Part of a small language model's weights: width 256.
Each number is 500 + 50 x the weight over its row's rms, rounded and kept within 0 to 999. Layers, rows and columns count from 0. Numbers have three digits each. The size before them is the row's rms in percent of the matrix's.

# q: layer 5 attention query, 256x256, rms 0.14, rows 9-48,73-112,137-176,200-239, columns 128-191
# k: layer 5 attention key, 64x256, rms 0.145, rows 8-47, columns 128-191
q200 068:489495502530491445516524555545505505496479461488518460576547541596598560431494560464499459508484496505471584562482527468427544487493555380432515508535402500536429515534523470504541440488533537
k8 091:470489490582510506525399472441609489464481570474572541471476487513422597559525464459496430547450560494434495485518513414449559563546521513434453593505559464457410467472467598407488422568487483
q9 083:555514492450466444491428420500561536541482471524562449524549472550456475469460494540513480548521464445436583417464456558460448463491564530516572474484537542479462551420552526569596515510412496
q73 094:558505528531516525535443453479490531547490433444539485465484533526526472478486543538495386454530491543460526483455563521482617474463500582570455448480476490426490507489499571512531588493560565
q137 118:548500466530440531531552466563606483517585422466452491531492581479487507453445560516531524525502535475524495494495515529540562530453474544557512559514488464501541575566561571433475630504541508
q201 080:505428500470457498498474439489481425566485405457507558584550493458356477478409451563568537505486494560590506495495448516549504589548438513501503567534445441538530538505535529498472441449483456
k9 090:473476553586527528546521563562530479451491473565508442489480481439525490463496444464429472476497510466485511431541471364430443470521477469482437485532463563527567426525469429559502464464526542
q10 072:427544583372485476540488562473471515499543505540455564563630448538438405492459472528427455516421447519503555389552485402511470502492550476561542493492482584521545499551465440592533478461450433
q74 096:519557602509486478359466471494466483557472504545464554583416421465503467387549449554574572470484475525503510460534419515454443483551440510506545563544441464541507529432451500483548468514433530
q138 124:598478583386495483460414441458404455541548429522448490499434540553475489467453445500527547452539563431429495508455492552481534469461465536618542454556565471521441534511583469508535489487534536
q202 068:563440497490488501505443528550538502579554535537556505508538435448399484573434474513557548467506568544583466451505506509535568496425390479499429599487586493514528495462454434519485477421454521
k10 087:498451399495538539519513447597479469441446470420503492491491483510463476524459449454484535588462536546526517501571486455486453477459511506502497526420492568476602525498523535427552642505497547
q11 091:507511482533554550457467550513522471552426471610455462478518533482538502526513500432505428484543495384496524550552469523510436407464509472529523560482496536592453501535517516504450487524437482
q75 097:462426395544477515456522527509373376494368572570424492417534511458472594491511414495463499467472407504529469578499579538491453543568460558511559617563486540567481509392571472506621416482456538
q139 115:437407504608546467468457418449619534509488491514566496455573432543539509495578419521495521455448486521481482454509578480538505644548506472505487438486384513441447502413498573455465432546402490
q203 088:408479489540548469495407477473520524523425499350579491536574531459468580458532591519496490584451488480538592469499507484493451558483429539471635483500527631484510478552415452475492525489442502
k11 107:546522471508437521418586487510480473508465404491511452527524460498437583530495506489494479518525607496394422430475475460427536523472504502569533485537488479534562539488480417498542576460551512
q12 081:502522585552467432411462530464610582564494470458448504504529452542428571438502536460515514480435525470517449522492439520542499487525530501514543548486485544594508418501517513539492420507511533
q76 095:504461528570495505496450548495555498478598503484466474490559446449446498565412539506474459487478407474449442546494560401456539550429558468571469474488525519500443576497520481507446485479412498
q140 113:506528395464532473448458572447443500411490438508494448478571511419508527453545514565539506522480454460492586445539526527477477469494511520502553572478422502521470596662554549537506522546481474
q204 084:515520469501495490450468504452487487511449460516463471514516493511518532469526598466483502554439401568469616539561469592446418520498569552544550594509527525453452473509470568525571607536473457
k12 095:433516553590540552538533506520559533557537511414560508568486523470491517482457445467494531540512488572579477518491537445504524564454505534516393434435582470506472475479549502540556479525582575
q13 079:450597523438533435511508467549521542511522508465503460524494470514490567501487468575493542459473391508537543459521527563547583464479510477541509431489505479484526473496507518648472539469525421
q77 102:510549526402457423457441476468458535478533450513505529461448420462525451415461441485506526442553502480532517551523510494543532525505511449468441468602535468486404470481480456489598474477489564
q141 123:618484481523481484493464596474460497517501439423501624458555568443466456418468461461556466543547471437545411573445501529617460529491474445490534553594466467559533512504582507426589475494561570
q205 103:560535513499451477466481455534482484530480578525469616567480449431534457534498587485506493472426507607522483517470478481508505512498557494444409544579404423552376551456536510453633458462488504
k13 091:522593472490430550451457460495497441483588475562446537456429461466522578542490536543495441418533486590454522574506543527519558526556548567555506533463633518406436476545383532452418528489526504
q14 089:518603479615420585543550406569577472510508465461439550450524557515486465470483511499534453455418486550530489436393472469516497549560407593410432473433556466584548528463445496468475469476524535
q78 104:562504516537477474557535447561467517507513454472543471612418513487459479410525533469458505475516507507571599507428431472506555554569500527492480471609489529484519596573451483488512526447579548
q142 109:537486495448545477474500600477526492416444445543565464622464591423515464516402513543517559580506456412456463475497462590533473471475519509511495535530525583459519530531610497499531494553535467
q206 107:490497505535504494495569460554568500525502506596400527507444484428509431491648522476568418454471559649447505470534471552459504503481431514587501548488518520521543591526479441476507531527579451
k14 090:437479476491473530504506378421407501444401547485450479463553501525445564500545544497544543480474592542507509551537498457531475524510480512492480519567417470523509484435505585426567555503465529
q15 075:511409524499449445436546366451455478620482466510480590446499406370449487516504494476510565508518451603531538527447485524456540484546546470451431506482435412560547477563517499492439537542533554
q79 088:575492562539497514492560449477460498464511432599564527557463504479439451426550438497563526520487518524558565504441523516600506546423548492492399532418533574461461475516512421472528503495510484
q143 101:490437510482411479525488463562470537553434472462505392495489411568515439587513454477452496489475497437544378478399390508479495418635477534497391574411416516486488515523523482620502496551513550
q207 116:547536447529607523472527406476503531514580503506437489409551553493448545466445497518528593475586453459469514487469530583483538418517511523587436470454510486536466520473582498453466488514543409
k15 105:470542533454516465543425464463570464481528483519588473536517455622471544487486490540521437554430593536484514427604560535499414524454472496601417545434568608492515500560542497450494553517533521
q16 083:493587489529533548461516517533518484474500497352382469590579527454522599539507533465520540581401477513487493605537462490559476500448554460492534589514505465433542567498524576566499463435513572
q80 101:515396516464513483485532428503534523618339468541542568463449499563446489516494430497456496400525417499472495434477529466559464519464627483471474480522522460536527529503562540468571496441586518
q144 091:572476567532499512471510497559497505428453432563493477519489457385494511483508571489461516489508412487447482579509514536451552497547507496472407581488514516532395501457633523420522527496502523
q208 129:487446499469504461457482484542530496502503469531514478514495520522563547547565497459490572501484571504537533517522505508535492476485483495439552582446443528503514415421429536517484518485454477
k16 110:409517532458455582518430430378455463529433587544516496486533533518554486553524437477532588417533483528522499495481486502457449485506544416401468441427416427511519444476397443444516471414502506
q17 076:533425470538514540584491446520490478469461475456515544569513528547542509477493431503417539519615539483594436548407545461539485511482506506576525451580564576496446539423482510483460549545615555
q81 098:479547538565529538429476442511500420524424533501440549491435519541515408510578528423575569503510533514407486432477520440543414529498512556521625568457566500541526500490548515572572507482570525
q145 094:502482487472532472469463475468515557488479526414426561376477441492521548491513505538483575544532495479430405516450507485428489591532422435524596438574374440543451516504502535519491463478470474
q209 157:550524564468476520443528424463486524460478545505489406455461536498582422512487452432521593595444420538491463485508535417511517517454512531573471571538532467488447511485560504472544476503499440
k17 109:525494592485544430483543512461533453594521503478441557535570515483497434525417611462542491512402480517468496460523528392514482430533572502524432554507515431467560429531537506496549517492483597
q18 081:570615370451563496533530542458477481496493519529510504551455482457434478418468453479520523443434472527436529416477464462524557543404558405409446481563518464456549552475488573567550464507572539
q82 083:560523592594549423584510527420445495458457414535466443533391606525463530484469543481456534455453528521502591522492505484486499372554590495488517479451442529482502613504533401498463474523511548
q146 094:551584399489469562544523481538514419502449487564415589478387594565491477531522458443485590551496473572406550518511511492528571443499543509518485453501531455507485458535412440433459439526463545
q210 149:491477536518512545526411512572569500511533459584481544504482423555565545533568556423526634457501528507590547545543485339497455458480502465447491434390452490437471567565562449464556528472511492
k18 108:536516601580498470510537481416502537515499402479527453514482493452584551471568529542629453512473502558595600554452448467494487445522430553389537528416414470514466503496555455459507535474566531
q19 080:471468582515485435476459633462492647442540548540492583414517464503603517464531479530531458458529472352504514425491496440539561421445504448555572411419557504453520490460483493493502503490465517
q83 083:453459481457524550530454476490488508508451524485478476479582492515472498412456510539464477504474547463554523542529566537518589524442407526513590405449532476420439520518423467491405458430518503
q147 080:429428548540435472534450503409483499474575466411471538490496438531525457556517476474508573465512514497423525533404440568529506554579499501453492482564503463601503432476523482506515439493555463
q211 154:515444515427567482455427542520448446494485459558400533551411468536568525439507573412572506372469506526492612467610473455386508440529471525573474527525602516477487543527487549526462498478537454
k19 108:475498472427535487528475452522522480558386419595486489593502544492514524386558567466446413505468545512608488507491463450431448530462470528453547589437506555486490557540469481483451415495425610
q20 073:471455525465514517551476413453531590497497563497457484541480568462508447506499466538494473471571545479533430452515497529519570554436458433480426517513423592557469491509451443536483359515404479
q84 086:524509467492506531421417581511501539531529484477452494592533456504461499518596528529508545444638521528539476491511456491532518426453506562500488553492592600421458495479509546553558434509497485
q148 087:544503563481537515487500473433434487488509458466483505583460520524502523406491527561531546495446467438480524507488410447580436498535494507413526476557468555528455521494484464514587557450466525
q212 157:512459527455564519445408510481487546511533530495533506459502456408526454621526466562471548487496519492504494406462593483567491558526521484450465517513479600464519553514498399526504561509463531
k20 112:457459423646514519439460538598443465600580534485517609469566479444455469565509422486462432546527522472485489530515513518424532472482429577488433451441498505473463513456485450556485573521547613
q21 074:460504409472448559432516455478490543430542470532446491444508420489475456513520441490543537508492528576429593564384450559543471496534426437489509442437391532428437412508511493522458561513467433
q85 097:386444563533403510455493474494497521533518502609554445521543409466489475575492419558355561415497519508499615504459539455531490544466529480508491595508464534461436509545412572450473551487516536
q149 073:445583531520544459496483513535602493554506445492462439586471613549591486437440511488496442469488443514483572435459406475559489551451532486447620458460482525485532520475482424522462564513484508
q213 162:481571670521561477471599462522523552478510475472563450453557422520476489488486461466532537505580488549445539496463465423562460499522454532613466441484533468513428475464437571498406465469432537
k21 113:534402507429463525548575527412493449550470558497477475495435522487445590513486512605432544533482439468494435583476562438460476431520478580554389592522500464474530399482364490457536573491461480
q22 076:412458440431422575533537461465435501549472562520527534550464568481486534485474503443432532594453529464567496465425433508485524507501444485483552547530448458478551447462464508519553443565465447
q86 092:405481464455455591578561512486553424482429560495472471506479506523421502575552532417522544487476458460500554565528596510557550582483519415450547488487430402561644542561525464521462492483524433
q150 077:431491426484541551569568540443419432504534547575424455479551524493519479453426429375497476505515487473465591454462481546428549428495518483517483614578453534583379528583501483471490511447507472
q214 163:447577488498529562452556457443449524543515489541510596433453483594387533469428621436536478603568418443527456504508580507485590493517495501485533449520473504446487386517464559571523447543480432
k22 113:471534503525583492486522414468410462440545476529411522436497510548401555559556516591524477436434501424474502559540519535502528519543513448483625414490470411487599466465538494380444436550480431
q23 075:487517491504443418555460510446503493541561553490581577405454519475638471465576428493468502542633472474537532538480500577400545503372519521489467492545484508466475507479468466516570534499391498
q87 095:481598476477534498556493490501514539431484491441400472505510494550498536493481496502460550545463519507507521547566556466647444521532519547548403499483398439560600555437423457635499499509544412
q151 083:467519509541401508606515545440426520495521603532467481570489457535514579520532446430449461489510567497538492537613498532429527545555469510536642515572516536579466425387464427485495514552526577
q215 157:483550406504502537449575577512550448436443493454452526439516481539577523490476466454501472491492492478506474573545504534495422473458488602520435488431598510485487555414447547446537510546507500
k23 110:430549428489559513506527547497484515481474483460443478502462433487490530479525575545533588475423537351542472484576502459510424577516579505548441463463526460473539472449528594636449453482434469
q24 077:498471527480581499449452449504477595485519518492427577435451492414487387463493443581500598463504485465489554471400460564487559524448448501445562402600512448536467491584507447498535419515523432
q88 097:510532529565424388484498546516445588532477439489485446491544420483541469471488432508506461482435450483498453401487399513549462513482496458567463537554445498443461447375428491647531536479536621
q152 084:515413612521446420569535450462503559626432559484464467434565478523542548517499477542477523520448530413429453462440398583411547540534481487530612427478451580405538532475468389494414504517435488
q216 151:429542498481606461543384535461543503585514400495524562451540518385480467547472572547483496549520499436513486471626488443534536468402529610540508526484491482571513459482531479542460454469472507
k24 110:557650466483474430546425512505480493466526445479531605478526446479488480517485509463459496464488490606491496471560516465509451495472449545470569543503485483488492387433535622485558458520496567
q25 070:458476508527537418478431576516506521471480549575512504599521474500564509479539490508526508488466537546473455445572414442595494395492497495546511421674473437416604536516453483407437509458526390
q89 087:491522529481529638496549494553519526489412506544554563490525472501425390463464434491525578563385585467460470441407413379566502526516509447479487500506475406502556619538541483471519467444552547
q153 084:508398506482505501521505491466525602504466518503503546483517458534514403548527486460374513472484466487388536498518537574444521506495542462415438517495560537544500513513442494541674415523533502
q217 165:487492523519534446461475521547318481515578510483505514518600459524462434567539493452538423463486474502430620479495495488501444473378495483527527479539519492569573538541563518502529437626539512
k25 119:487527530443558476507548428473356471454533592523483581451516506474491534492385446518516355418593431466599548566477512412536480526481559488438532537543542541491491538463575566533483490645519508
q26 075:507511506492499494482564454467562461483450542451482529478566568496453421464510533520544407473565526561413473458493539548528579522556480551501485497442475432510482470471511463429472439477446430
q90 091:514535505565528468495414457484612524552564487488563481459485538572532505600470485506441470478620515470393442459462543426505464461492529428445443550538498359593451524503552524519487616484583484
q154 083:566508572549498443537444510528446528480527439428505537443490550508479460413545480516619531614560623460531465546460542547525526537519459491506422493545499521615460564530522508469563573454534529
q218 162:524492471535563576478437467489601504479531461501498539512486477559393526449511459514565498548464466445493497627410412412535521522547443561424441393510502489553597506484470509505461509569568465
k26 115:485530465539553552491503546482614535522548488537529493426562471567559540533553425554421464529482519464502530630440454455421429566455462547627517493390535477515497549425557457577454665590526512
q27 076:566519436541461607436484437480551491452471491510552453511504553488567478469488508418460582482565439412424444394491538486523564512564448474485538521506495485500516430500599560517528514479519456
q91 085:481464484488451491399530530477642520501536453539585528478532513598521456506507440539475466470477476488549547520441550456403455541601520594435532458471569543479512407462515536477449517481614554
q155 081:499536505495497500501545528527424568566469437458468478436543499480567483373542496465535319513534538514517552507594411472451521414523550467429530475515496480499510536436468495485531463529527421
q219 155:509547573569564465588538501436510427464520444529592515405556503515538424429490517538534525496481509549515453406509523499501426498495492438441540616550406474449549544500454431528586507547517467
k27 107:505400467534578433471488534500509442491506552554437515514502525530502529597409540508628503532621497650538435424462391517554457555566474552564526512516500426489496462564489444444491512474514495
q28 076:461481534449548528464521524478549536530535428514355526444579433435501561581488557494512499456418506584407445515596471499524514486567520516547653427518482475478455457485531487549501486483505492
q92 094:396443520533468556478424486619514560453479540504478555508459454431534507541444452509473473588492469437494453527511499551439594574521567519635491421490542541455471477415593485491555475540508420
q156 094:511396514517474539446512445500512460601543512425519497559485413468490508468531530531501492484551564456529577488431540482536528607454469427461503489474422558495544472580422575418560565486475660
q220 170:507489516508441513505398539496523530462573432453496438543500558511603446515458414539547511475563569494431515466537553427477407509540505505610495363422565528516523429517504486472509521517484452
k28 120:513441510541478376498433536543515508494470473508498517553555485522537435403507441509442482492491473509514449430614454460497424543521528535560490460459477459448623502528487429549429557468477558
q29 081:574519518540509448494463472485581470417581612525479574538484460472533465516534562479462487435590445439567468456429495493422442436517445634455471541588513508457578540463499453427526505500540497
q93 091:465532491471484588475460506451446532454516655481419466480464517482471529540538520496453431424475426549418508534487446466522458519450496550472519535531547525581410488429594506424617483475477439
q157 091:461535453470536577541571523410460530503485562469415516498582489476482557538507546505546515581448518510508517571472387583477584569426515428514425451487417434566575452586403523453431560536534491
q221 158:488513476370546414556454513465472551473518493527478549509586528565481436550545535440485430490494426504456499483635471523466462547547552506452456565575456394510498536485530484533466521545533514
k29 110:534535425524420511542448460489475552503488496522466455417537636489459511518512489453497386500425415526484468515580533519447467504474490462533494496501541455592514636416568408555433549532475525
q30 067:523447485445522463541514437524481522517487468564531431467501498523486486524498474463522544466496422423548490461538469584417476426584589528556469646441548497447503440548567527566464452403530525
q94 088:509403491549444476494475482566437449479561475534466538457534480515501446534531449549541510573464519402534479487540564520458523440461579538527555580395435521493432441522560584457471573516489513
q158 075:557533548470526462536515521574492515540596421486573540533492468579503485478431452455467483438460503400501522466489485429433512471591547502488495503495431513542443386477442403532464458497417477
q222 170:506498464514558397518593488551460588432492511581568564463511508513373502430461409457466516480496505518466588528518417446522504555476554461512533587521524485487522503403517493536529520506443550
k30 110:462387491468449558518450527516412402461434546492566520560515505483493495512510522579549570613537543511448434363458441501496394488448525518524558542445562541579488499327566569508536562495518497
q31 073:478490485501529593510502517506459522575467494448454536412486554562541524467544470461532456507511571476439505451596466543557472435577527490535562575537524547565471544579569476482473458522519530
q95 095:527528537484438510481522568454480482559505589478495491426429551514535491635431494507478507464411556400425455489546438431474452527449469468589477464570439468495517536533578547502428500542565479
q159 092:513545509474535381469470489538479539570506455408578519478498578458351465489483402446505533519497538517489474424456548476481495498420381539544460511418499405504515603578513467531536474470481596
q223 166:501473512495481583469515546478525443448512534431446514489497527500500543498416545573426440441510461480444442515487453418540566486409466478545475506515410475531509555546529513465584478548492472
k31 111:451542455456477505546492545442599575478494575514438533484554393638506462515507518554479478499457525435424490559439471519500542506541507476561471454507446515524554526504556507549522536544493408
q32 118:441450584599488483474563503492517479534395549537386496402511510424510542534496595495502567463475412514507421531472470498470467450540569418469462569477533545585482453474512517510467428420505531
q96 054:578636491405527432584547465542412505400502522395501502505606444451435500472491524505414447520440568507497393483439518562473539457491492570656454452373499425486577370554493485466397550506424470
q160 136:491604521520494496460536535468503504479420504555498574511561463506517547469520572510503442498497347510528454454539451546416432463600504443480477473416567459485438470511470526548399515542551503
q224 038:460488484492546570502417527510463526536395557575493514470561483562504543493551486522496471496477543538597448508434535548510531483441475414428501458443465454501537469462483489515434443501553501
k32 072:435505549522502466540522557564460401472500480511417482452474494481528555525505559530425583468476540536531537579584554501420450509484499538492447521522441493514590456478511469508391459485473531
q33 109:440401655620426512531506531481511504508473482547392533467446554435473590567535520462537585564402493475514437478605494473474474486604541498507501549477518525612425550519534538526395506462486544
q97 059:523560459478469422495538433559453482545422460487417522401493517507432484494442577389446438468569526550482483532458576520599482489514505525551472408517583508484555437535521473455508473585574556
q161 091:403542561531481515481577623446512587497407457589471500493576427498485564501502491462526529527478393639566421470581437491384437503620526490403541492450545439538418528429480524569443443551541484
q225 044:486506498469587453447441501539508392492517558486494467457633445560537543412507629534539499523515526521474544513516520548474546459530521424490500496469418527520399528409532533494465456589493529
k33 061:569604500480491537456477417530439509461437504494504514505413589466509514472519603555536478391508516598428508537464561407438418483412546431533515465530490464427491427481554496548504532366506527
q34 090:480469503471467470440476540479470532439425504521436448445470537481406430460494498405517464390515452591469526504531558563529530509468557512508459583560574519501578492409461470587512477431387465
q98 067:572477459435555477491537439495535501505414574444500535543590621420490468484518486474450473440581505495463406523539434536512437636526416500534480561527483485559431511507463473484474499451514416
q162 086:544439491490526486506447491495488419490533568515543568484504592504454483536514566462438475457496413473468463496423478534504475448481567449518424586462515536494384471582450455401500531481479537
q226 053:503452562533482540546404587578476580594490575490519531513486558516506462468496572511401518478477459517577506454485532570510517412492566501432473434485442441549397513411491468469417476456573454
k34 065:496645479568497513504496503527506499484527529476517409564525480603484516477560563491525498466568519584474459484531464488542404466454528583510545423521456510577516420510511451536491583520494593
q35 100:576480529405516576376391535517523508436549608367453577506523516533559462479570587529436448460592526497537486554484546507575553430526567553476507510506424502557485576517480467505534517541494486
q99 090:541522432503353426557580613432494520517501457549584437552466460497524525523501477510531521485431459542644526375537491488488561452515496388512401503481543568525473461496594497497500519585475541
q163 100:522494518531505524522617557507372502501578462518523459431581530505444480471481431478416485552548498488457556500440410466526477512392651487624474596521598511527502426482477540479545471522578543
q227 059:487487479500566605410465555529541549504520466407541571452507508449471590521450493552502524558553575458518506468481493365435497502483538649464464471518520400461466426501549542444506495443462487
k35 072:485510557500429392422425388485528494540497515515541438521540490532418469501407451453498542494490457487589448484464481519568488526508458577493520458499465549488459453434484412541507541465463433
q36 082:514560415497458455506517479516484539533514462640520550520342482442490576511481443496474526491518578523455537594457458567499542568433516527493512467537570479460487481406522508544513480521464540
q100 082:503565507575513522533427544494545515458557473542577544495410492471581476431588581543548504546506593502504528474546486458429499468568493532538475469485562507486550583593486564528479535502474453
q164 107:551523503488450522474505463525513543509524420501501490581374544486542519520480445493573484458467578538551551426571487512463486434443425605472448501482504438412523609532588530485457586534496465
q228 061:537499497523441513463469499525502539534522454491438553547438460499449455562461444447436547546421525570507491514507565415540463466441463503471449450406589444463578503434456521555501628518517488
k36 075:470525522540493640566508506509538520577478503498615497434568454537459506497490526541478424533541515406551503445392488544518517567569551417575551523530473523513468533443453444548620445524562558
q37 083:494419560570447424451545427520440479432465480430507480501514474437590442547485558529460463501410505564558497454511448446501456446486398504454396400522448504537504414493477573376448514392472526
q101 083:389403543398505514489466446467529532469458506516461606393469504483473465508463398528540555515551492525426539521488457472523535562524514527479493491514493505518563477514566519495508529441550436
q165 108:501470502495555484500545372519540510521480515450508439601435427485591542612507477536502549517429616568514498477584394530421592550560375493524495531611435510449484515484489495554437545448503499
q229 065:581461431509510534497509529477436431509559439474514530449500471454430531522476482491488542553425532548392544533469471444457463541506524562537524501492559447497588461558496524507457495516333542
k37 081:409477475579505559489498565443545546506541593605487462460449468438519481481486500470544483559556499557472578581510550413595484538442554504428538474415662450487556529474548491474509462528586513
q38 085:466375578511547451549468526500580548393521489485507552479515555463444571413452483603483416490527492482564382438504430514603481476503549577503479562490507540508398574553488557440463594575471539
q102 084:499428513530468510447459488537507548438503492616487426579396451502534458473610464491508488455524520574434445519491517443482556491502524464465530518506505515461536490502512438461564447436475471
q166 118:518409509536499529479551411483514472554492498586445418515474412466536590558575477575479501513570499546488503459564432436433511542534459480471520451570501643420546464524571529507594462516513527
q230 064:543491438484517537478464479392541519549475450503485568442527461503435550518464536490489580388521456530484502571480498491505464498489520503552498506517674507455480589494495462458565541495465531
k38 082:399507446568490528475458416504527528510508482493493456429495454550462486521513488528477496633464483497404538587565590481480485482552452475457473508386439421546493510436506546385511433494407442
q39 086:427428476517516559617461476491527588522478502495477523431535575491463505561468441545580485521554523472449483474545523486405564487478547569533403436537488496480566559532539505490428515461522537
q103 097:482467580511457614500489491555493561524475497551514519508411371499443417425545478480553439523525535578466490511490466476551516554477524460591519580497540479499512524493512495560529486479428441
q167 107:506600552415475508562506528607505520529506479464525491505465475469528504511564592484488510521474601488426523519466530422473478531610468574544476480444437449538466542550494529484424597585547438
q231 069:397439458477535511500562546548440432644519513419515477470553511369468468584534498552578549558438493513497539471455476486466463580521494572459526610449550394491522489540508524472450482475405475
k39 083:526518454481566452464472427416495492372533507546547478419502572540455579497529507537494470508381514522553498524433434541538514617417516544481498496535522496481533473510580575457469557522526481
q40 084:515462396509469506524529547586427546463448589401538497442475603440547513424428559443436428499665539494580458566519518626567525448466471529512535474539543543523465465503399478499488528519429465
q104 086:526474423486434483621540564573467487488398424523473510580547554477461447427470512438495530512491405493440515509469405544499449471547552474545536547538497505521514471498432384500610410458605440
q168 119:516512398503530509515500570552416453455468418495546653453560524487409482508400489448439538430463438454563443482495430509526446483525499455512478465495520471531581471374408414504528485511561449
q232 074:511449557492513619464488523593512558497538541525495582466511519430623470469410600501490508493559451460542523544586536394529488413496556473413428395477513467516445485446456473498557484517514493
k40 088:556527547540468507538508411510509538565358472433507582588436559515530572529572426493592509561519431497436451410497453544415512509454486478554583546472406407554475468509518472493489471464470533
q41 085:414515501496505587577503541585557555517559580481506598553449474569460444503517517456476499516444510418540486397466543441398564455501480512518471463579477509494555469576514527495529530473444454
q105 096:482512484503511459508519394486512513467530522500463539535524451568459582485486518582444521491420420470498464463536518469512506557517462643453502520461505542540551468491503549512486505521513501
q169 121:442499549527503453482538524534499486544516533520602451634572433437554614472560504502485537529446525481567479475644510478452581551528511441457524486487481520483546493520549506571396449536508422
q233 098:483440455503532434538566476473474500532575521471439334469607444556466580522595539534523557526439605600502581486510562501444570489420437466514504571548369541543532477539526424497452521438457561
k41 103:517479571526413421445549534411481568427496422472503438427490597511521516421559520481533471443495463580502476538431480511558465557487555651408543497453505471457515541540474529441499498482595500
q42 083:545615436492533556461483511583564541427569501578551613650498522509539463490539485490414504543339551516513451430515539475471539495512505550505510452470544497455514555538549465510541481543522527
q106 090:476497580492463452421406504534527507535522487497572502462459489490520509533520423527541602528588618529467514480560489476521392440542418382433471510472595450518438543422543488512480508499468553
q170 107:512525498438473477501514484500436461551524592498494435569501442567568520569595498460487452509535600541522460569533609508460551570558532512439471441531414500512501424514569433498492538513431510
q234 068:515490464488508483503525527378466485509570483565493403450490507560487564609558403491428544429409492612474492462395575437542513546521497506466463478475522457544440451571614465463466568513594585
k42 100:478352498518480562522466449555551556470504393584400510512529388484436550480558499502537536447494489552476464478505520437377491446511499472487454493499437533549514519481415494445530547454487462
q43 078:562522500507491462478471549543496499493451422484501515520547584578562469453514509432534475542633487538496465521460574502562430481589481483670532447445469497457499574497508507537466557517499542
q107 107:538469508539524485454482525539495534515559563389523481549573482453447530597411505538487443504553532512539534478561475502543504471494405523528436558474525563496460652444509606512520576515527492
q171 124:421437490452506545547553537492498498460535539567523527420620517454499482614427473478465545431446469540521453487680443534418542515450553537476428440452449524503475515375518551592440359536441468
q235 088:396433486474396479576474520438559484531527497656555585483396545477559551544515551419536482526436378461464498505584506493579450534527514432545541502489623553501467485518462544582533470458454537
k43 087:468492541595452507529382479418504472510505593485481413488487544437468491449497552474461449441483540521490577514510605473527435427498452522575540443522552504510541503560526548413485511524544543
q44 083:549488468507442467413411479563473554490465531418427590413593511406508452541472476425581515480582508550380498539471504635464496475520559554561477453573465437474452451525509479458587469500478571
q108 081:432490496523498508553466478408466544543448524528470596411602521512420512447552561434533439449539444541562510446460486523395472626461596490534549477493535544500481433373505520397511513492516517
q172 117:511544539505528504486550533499522443549451571562470481466528473472508543566523527515517496500537459606516473476512573506386694516461488534533498480503566499448486542530457469563432492496535538
q236 086:557490445499510570596545513522535496566601553632560463459512605535455506423439530508545403508599540522479399446512585583449577520438555463443520424588513419478552536495507467584490489494496471
k44 094:527531562534494504495489533527534432506546563413561477527444487562477526430432601507454522495571492473447519503491520522550438521471568478576555524479558558442514467489592576451578584426503436
q45 083:513533496494527569445438484486598591394439474528475491464453416597565477455558452507476458471514535519514472427545502517536475460547482582486550429473450507574402392443535422547522517479591401
q109 111:566573533559483504522522523548553548554521522571461536525392582466518476489469490500528464533591584486493420504510495446470448533534508464498449469457434398537414558536539486511543495498590495
q173 114:545481522532539462470483492486512528512593387409509502476504461382494474412472452511478505505556608505457460515402536477564492489479382513515457526530476487505514448599488542452482516482533527
q237 095:486478517497530519599457512497468451524450415552563498499549518512420550508497551500477501457444512437458453437480545467482458560454527515410571514601569485485489474585435435509474574532495529
k45 100:466494560409477537516574402518470518513424475528541557610489497541459481461587510512523498590460463533476463496464425530458537491444661504510489474515530539578473533448599582433499463443456428
q46 088:484539498497557450563436539485560563511499466512478420504521479588549541493565521465459480505496564485491426492548496510414463498453514507437529573391514498466485509421569493364510471498484536
q110 102:412537587521492477461510524468519570500493421608460542538508467451447453475508475459494491544386563586564545467487460460534499469459495516562516557542393427502502495516442479451520522376398543
q174 114:564573436524562498434439506499586570532451453514575542506503417521532536483468480530498514504481475566551544498508551380589463474496494475428569478408469502514483581574479396565418518414594483
q238 098:486481524481462487419477529588452413511508516574483612604462542516482511543477502457567411495461390475556420478510504578495538517519495462472611557516473510393573570475489477424423483498571483
k46 099:513451506486494512583507530539506464553548426495423551511531475508461518482535503396567543453458502575468527505499511521500562500410566537518465534556529520518474496553490584556494464426420517
q47 092:506477579556570576495483395490545463500469417435370553464529558459585490566501520531550560547537536578440472512541415547455547491573543546501473534436449506525469509531474535477462481428561410
q111 099:479492454436507556393389400440462552483482560463470535454498413498443454486497439528409552467573443529516557472491542539524475563496479584527548447523556523508441419509484492393531528458549512
q175 095:444535559564526361474491458557500527551525540549475459512501434413507469501407544511492485426433490441423576499495483551478543498464471540614513487448463481483575407513560502501389500527458555
q239 107:573519477555484506528554535503461510527590585525493557436523567504489480528489511548544449483399536549454428485500502546531544557440531526582590440578490538453484488468524535557454509456446586
k47 100:592511474521433493540538525482544481467545410481438514553447561541440454436434539564505402566506528496551416447516434511556494510541492507645505438608559488526456574442552467523567513526450453
q48 088:493558519564465521471470562482484553550501506558480457418530485459543453552451502473474519466454427382502461474489409556387466417508532415469469504456541408554537424541461446476452560416560487
q112 087:441427497506502549475628500521540491534483567514533511537461559432426456528504412477557495511461483530509523449536597435535525619477542520569503471478551467482479557486525465513523568421521513
q176 093:445428553444496467527475426467605524511481499365547493440539555486476461542480611535579514565407509554529527422518439555544498567390512470512403459556516579445473499556370497466537486568485470